Each number is 500 + 50 x the weight over its row's rms, rounded and kept within 0 to 999. Layers, rows and columns count from 0. Numbers have three digits each. The size before them is the row's rms in percent of the matrix's.

# up: layer 5 MLP up, 1344x224, rms 0.132, rows 391-418, columns 112-223
# down: layer 5 MLP down (transposed), 1344x224, rms 0.0314, rows 391-418, columns 112-223
up391 093:432395425338464450531427515473547437581536515576482515343557516438466463393573486548489470578518581444532477503519492492526440524464568500473517467550573535458458497509529484422519562530421502478462467533590508421535529605551507503494525557554490434471506555529453579496545554530525481477546457452466509448521545465444458508499489487519
down391 103:483571609571498439582594434461511582466475496479492549541471427509463679511439464575590543482536459502439534558477479432573525511505480477574497507517474533476561467436589516454503506531597523421517517387438477457517489466461504472427502512494527514464541558429518430530504478592476492462580550474500499500506502523537599440511470516418
up392 085:513533428514506438461538604592455503449485627397555532530489413532396463521503414420387517495542541495595441537523532375454529460539539507453528531563529520492598585519404551567548446406512486417469464563582510478505558422498493474560468439472454494425487548598513545551425611473521503520484461524529514537430539517506447536488498499511
down392 085:496538496609521462513490514436507471481449453446445527464560535512556557515496462406526465421524424535469508523618500471569549548564582501541484556554444331455572436470524416483615400478467448461484549468540621506460558574469447428504546448464474485580475464462457536489457587550525528528546534550525477497570397494503434564483505416467
up393 071:552586541425486502569482516534523597518501430530480491540473492443528409415484548439555418527484527560497526429506494504522521470432500466534522584536490480569481503521427466511461496541497539517565482531522504468462469605562550480566528599544509532455472507571497453627508513481444515500497457534487539494400515521423454411418464530525
down393 069:476568557531588521528420521491443543499582496421496471482462401317514504543428516416473509444517437489465581528438433589516499447590402575523492580490435432462482537555476595537560458504426416520497481469470484553544526605502509591484474485521499500392535415496566452470551470518478558526519463425529542517516513454444437567556434490446
up394 102:410539453542522468524514577502601479526487547404514586459575556513486541453498503479515483520565536501487609595505497466520575492482559457489524606526461422487498564556422444474522498520490465387483454492452474501450489528486563458504494548529410593380477551600511476462555515501492433462460504508465486484533548494501521523543495527501
down394 101:448350595509470497530443596466504515476482471518470459438459588572505479534529522512503539398408417522512485431462489523407454499529499487501427534427546525451555467399530454651517540568579539483591431448547639492562554488501453515561493437487561517551497484441493505563547493555481545545545489508539435519458463512516556489577550410477
up395 064:528530440518501533510433444535492348473501572465507584447460474531481499493519506464462560489514533458574530477541446424534531596498393595608497558482515453444529488544538552438449529524526592548499550622442522500521545491465505420492551496481507429511503496561401488460470511501594549499447437440434495482478419452464525455593681571437
down395 065:444561549316431564543425519528440502487405484504523505495453510563505466459503506478511582451454520402599576546557509463563521534445544495521551412529515546505400470441511571476584449525594591550511597570462487461411481518538510390436535508471434394505446493468469395447504620442591529493593451476539460518430447492417533504540547494515
up396 083:534473473461620563471540567552528523494533531555509517561491526502508480501418521415489476555505556489529538524464451492527540489581497530488599536500551484444475517608550568461450456552552539530557452548415523489528528406536413444504489429588487571579437605593466487447548567353494533593494504488415500540465542525542524492454542536488
down396 089:551518533460521544527452556443390471497477578566440601479495453537563513515555468440471504446531525501511490510580424469490557393493450476528549481557460426592494464436528572441525475599474516527568480515482454459454535431531541517542447437539525466472516526538544488515515509429497441488517509578517471587501505540583521435432443584516
up397 105:544528482494498467513489460445526485545565411458527598490453548446500530505513463339448480431498416472536546428411532429468477442389582531546591552519359443465493489502524520504467490542427501456538596494559434577493484490471474446509478524518529439530455515512458547467527471565491379519585474495424436501551495428503552477523612472537
down397 108:490400529523582533488525472458519510484479557458490495517407586478511474497465475469436444452474566470538495499460527522549530539436493473467565497494564534493531498499458460572521470509502505442521492535507532564513341376429545490529507573491512388554503458493391437465539435579538511414500553619498484560477461471501457489491486525526
up398 023:536528463387464474521537471467535525522468543467416502407502464547502453540511536521467504507400576532565533418587512475480455562468517612567451487596537425541387564505428490532456534497408548486443474504429546515531446614462484530601466508549481510522452519533603513608491512503523502531506482556516529539594477463472495546535519566554
down398 020:504558484492570454560494630505474569555543533476436472464567585465556553549529518443594570560443446565511588531442411554505581598426473537545538424535516548507520459582484498596557481533520537531486510509543541576547551589489527481412440518476469510510451447486520456505521482437537489453515472462421543549548405501476468488482559514561
up399 107:426512416526569476408492556490587573533579436485550504554514513475484468493414494460564438475541509449524472518499407512424572460537438497555533422463475447553500523527547521543487483422416463489446464432519475609475491426528528517514515466530554563565486536468496530433479524490394508522495462468535440553467510524469554509637445516433
down399 113:500506529433580497471537566476489480513437450443515473436570503499525462545458501541517472437579474488541553452453469531480520541471546599489554475602442428550631446529532501469467465454396565595528446471510516467419438495444505451419577574598436473564510516423457600471441410529452510568571479418444467523525504510453552548500452552467
up400 118:465560485433445513508523432583456448579494472506560556530553493511539464559544564467509574456574486485430545464540464519515524473533536560581532545475560462654532414524421467490413446487562522631538548564443535562462461476582575492474478549462487539474477469528494564486472593521506482448503445539497571567567503487474551458468507571478
down400 118:512422450485503509413537420505509489358493500539527404470472497440447445510523377467540449531380491507428522452568521474517521481533549449487534533604547543511542419503451550486535563540584461589541521465554572590513480509527485537532418483558471541580496532460440416454483514465469572485558518438596508506560461446474527521475532552456
up401 109:494526522534504531454446457541525475451529418558497515527547569374481554485454562493448439506483557506480478633529489527513465491515542462531465489520421507542420463447554508469429503493553638509515614545594446601504448604542493514536421527571503536539466483507486536503433566487493496526475571526467541536414496498382512499454542482469
down401 110:450506491470601499522480457507563600465474517529425477485465455547537551476555544529486533549554482519393507504539467433469510515368422519461486454493477487561455542453480446480557543513497551532567492547467524539529566568526605452445433507463466535482480535472542528582534468537531498517538459412491533457514509510552540445468442565358
up402 086:528491518522511583611451428532537561464475498464547466540521486411504470507500467465532526392458546481487461621424529583481424394413474474469414530439448546467476546611502473506540568472521541451486458529563503518428456495437535480478514386459555565491445534571456445472442406573524498508533547439432534589571497477554497501546496447515
down402 088:474476503428587565574375480541456485448508473558416475539425517443453435400554515487486579560454418441542526466620644526374464466496522454486512470561465602458558492540461479492564510501498575596519454533478476456488470533520533448518518544462556508326555434424587512495445481413476546503459488505512398496494556464495458550498515466477
up403 049:572554538533466453422524477490520591401480457522553525527486480486502505530555516511441374516460498539518496446590430458497515451379479456468603528568566498433478462448506494521479497506447474586594460479526486529465525546497393499497565501415505528534617572488468508420448509550578427488494435481512510504475517549508553411474554427542
down403 047:478474608412502459505530504485493523525553612406522447441570516450504538487504517439459430564509502480493509457542493434460509565481533468521490480588509589441531510480434523494416432410507381490429531534488474570495538549338567506466518521554554469533491530495489518595525436513496516443443548598542492556546453505466440567486566477471
up404 112:412462470575540546579525514478494524475458434484494577419455542457527474575446523388530459459493490498493493514562502524513476497481466539559462555480410437492511424527450496522629596434513501502509564510487476489470541535420497534536567540475490489466500463470487471521505602437550457526577478410486431563492577538528466515497476597422
down404 117:522527519533484516552490474403391537495536418481446514547459499516441578544567603536496481485465515553508416490478546437454464458454519479468518473585516559548552568499500470493573563486475490491482416599430559508565532481468450486503514480424447487486604513475564438436432526517544412524528445575504502570524549588498433528502503484404
up405 100:642470437517564526497439445513544452468600431479490437504374512449474607555472558420467520563548510635468490504496495517531477518487447444544579470426533509492540538494512549561537432563416488580517481543502500522565466542513577599466508460420566531554481449543530536517510469536559431562396541468429498528549484498479499439424584527490
down405 109:567532508388485515524477526562515476398496444491505525523491510555545552513435479368420512478519445472490478473449461509535427495462551480529482555545556534550481469607520630527492505641533517586496417567537447464556482569574584608515512415552502453506515526497584507486476578512503414568497489602448404465566433504499463439469447451512
up406 096:476533496565473429537477551529550520509468522511467470568548471478431511525487571501489441478407506485488507499578496446437543529546559540437569514525515569516564371561508498533488496545496522500476575566456564599438510603447545530411469569547494419443454467518429504399481473505450412432636469548459476457428572435447487464496560441371
down406 097:572418455567508542518476578504460517503536421486497427584461556434532495526564599511439408467560417459494523574538445540528451559497530393549484497488508553466479563498539484477557497439486508486535376555529527488472477480458429449539411445490510520463517539471432428562533586452606486570319421488495460552449484500485486591456543574594
up407 099:535447546437516458496457458504497499519469486507451550461543533550483523434552508529434616407579585503523435544541528532518568517612498527588603518524487555510555564510478589561553508562456502522483521482440537472534553429439494546555494503498533377560510420528427492483574465527510580482556455551424593410524426507507619499528485488539
down407 097:541492435498510429549469422456571489468502626509520492512438483545510469403478461544542490444516453465489428542507489497492512478489423512502491607455497510564529549448413580580512509508559553570470459482491456510434342403493437465601454568537591469555439379529444489546510482467495467487426590461485468438564528468470475513479571548492
up408 110:604509514483533504475535606515505576550572416455585521469408432426547488570483548472445452500601524504465471511526486526494440512514476469549493473441517521540451561519470348544475526532500589406476452424586436482445502469426416499520477455580548461522445524584541519524519475491584528504524438409486536537554519494550469546511582529516
down408 112:531504439602519479517464473511467440569485525540519564515474455464527505589437431552510507468519555522467498504642392516511527456504491427570436415532555470492538487464517452431487493581594546488465509569541627486558501548542448516567523564466482435478542422489519443424520368496558553486516512582519492538564538544556410479530510465545
up409 090:546549587596585624459514557443426474549498531475545499523459470552489497424512455513521497529451551553475535453563471499470518525446445518362506459482496450477422436503508547532538569501533453481553452551545466542490511457508454436501508515436409561521459511493556403492556496489545543426537456473508464462459495524455551599490515499492
down409 085:528514515557526571499467499463542486466492517473529560551593529496384561453492532561465508503522569539531543516479346580463549459530562398455498547552402557549417526446393491586446502541524503547518549508465496584524534467457483482530523512476502398569493495442552472482502420556483462492506534499489544478443463418526455610573568542466
up410 094:515581470509524428499578479490512510447464485451465448537487528487558486557530480473468491488520396458546497492446466473512429495506508478404476479608438477460427513580401443484482446552493465486447524453537574456423556427466475411453474426555492497544454517546529439576520544477502523466488558458511518479414562446414587527464405463550
down410 095:483537537529380498533545471500490565548488454421526503452517467592534499508492547488511563496525516546523545483484429470499512502517529366540490510495497549476543572431468566450493408528568453502558532505454525548533604433539490562469555464481555504550576540557588417497524529563467567497581447518472478539463462466485478487637546444503
up411 101:563491524377473505507413502558523489551520477485561550631490480573453422483464465520462595494506524475559467459488443574512446466594472515486584546485518478485467421481567521555424457449476412442475542461493457524530508506513547515542418466537530554479523575446598447681423452525487511557499440611479481450508516519415506523483431520450
down411 099:580446520510496566462533454432556462566538582503531506502481459476534494487488395524448428539514550492524460512588450503471521488502482471433517512507375519450427504525455545454490497466526499430532462474436491514477492542514477519506428495510487464453455578374533607505585508531530506547539505510461428446591416619421582369499558461609
up412 114:506463467535500516555452584507411444509486437476478630333499542537555487559562465492541541521575430549498473472550478577586569450501521532505455519489493527503540502525528447516589529507440506473536521494429465521387446482527501564561371519550524557515549452475535513472490520472591456568391526539501467552442515552540482508489488588542
down412 102:575572401488512465485472504498503492501458595519454492470493523392481488451561514363504453513504405550428508588413553460500466587499444537496628524510451476535459489517459590433502494547581527530525567451520439584483523594457438450497482570531454391582467451499478483477432506513443520448602536507531553426436498426515569510494484508400
up413 101:472525514400444438431509559404585532535505505576462484464469454527439437559530493507428534541545504501440440476520534510514453432504612629451499510564570449557528512494498401548504450531411421499549462486492572383471464549584589490485528505494599528441540543473574450477499580432454497528534487498543514485491535526495541544460465551442
down413 096:448584557442472409476501479484484541482494549570511515418558497408545463572539527545442553508465483501449470499482498505550451473506495569459386430531483413430584494436604567532524489559466397476504572496435522421543438473528510466484524556518555442510524511533516493487526519425554549445515532553540514522503485464480426600470520489499
up414 111:560448475412547492532419549344457444563475531479420596476516535508541500487482511520444551509443443454479457530518485515480522531518564462439450454503528410571495499456520462449568494438468540543537550562570453542469542447587490413504509570547502410445554506451455512448572473441516472454540523482491472466436498547434483526493449518621
down414 119:464533465479501450547602608507602484471471559497506502491540468483494490505553524524506459471538455490482483424498498497606409457472431500532506550442528429446440576532571403475514493518517478458534503510487525518527492473530609477513458509501575471524434430439539581494437484570458503491478552593509521433505486506481370429501580534731
up415 101:614448394518537534554457549471440523552470471443551418516522491483557463406434518541422509541438452510555508511442598454469436429475476582469502485477464475483500558525476456474452515437441524441554554601564518529510474532420443486440530490469483457560435390506479451512488453383363511471525487488442459584607494541510487462604517391392
down415 108:466394509571447530468557479534598448515552462466498406467486524453545399470458465499558455442466585461489444508445459540453618504505476488546555471418460487569491505540423543522428391560583493422618485430573481476453515491471540547578526439539592461504500471527501523477546465469539550521486501561536498504477538426487490457395551569424
up416 081:467364420596535509457511552458651470525576379550447436462474427604569510500443531590564589511569493516493489503407508521508464553498470449418445449456462498551579439518425532490462436433451449485411599512517480571507475407454564489502551545531461448486495377488462573528484424567483542410524550448427565529553556517428492484539474421382
down416 078:546590454539575536467473478515468529539523362469395578534494528514492436494457517533530598571520545540517557564469507469556494497535500502586538534456474571502523588604480500483338476436527464502504515504528545493524488491456481493438556493479445589472480555575520507509495512496488464480494492462408476570504547513514500524501401504459
up417 042:501530560492388445458542464473564515451500576513515521441398526456422524458535527501445478464455513547514477454494488477494440451528434491476542427501405552509505476583448452488481610561528514521489538485543520464487494486607387531479479522514488487467370552555471554550482570410525479487524506526472469555464371553505553514462452550606
down417 039:586470448447482423434488420524470507462385507542546511577525468503521552549475602510497371483574565486547485483503434442526562397546526516519550494498559511560564466546510596498426514497506450460474454453469441479497458524522451528502498467524539478555491538443513434547528521547478488539459538396533514498460490497460607477467560511547
up418 086:461472565553491425518373457475517496501436387545468498505452532597478514479468563423481571606534472447501595476468538531553490525549421431565470574538504514496565444515521548570531489489547458457456525534500503513524546408387488414510525453540489475529487484507504615550555487565437571552554516565471586430496578450449512505423518463469
down418 089:605478543489573452406470507540543507519430540534537521440547411552554463563563475477449500520538489459533547469589518540469461583524473528514568599474517488532547535572495461550450452449566432474568551528543542475502568495452522438509527525466498426501509526472504614490418546562478575551551432583380497439572553514524566436502541422484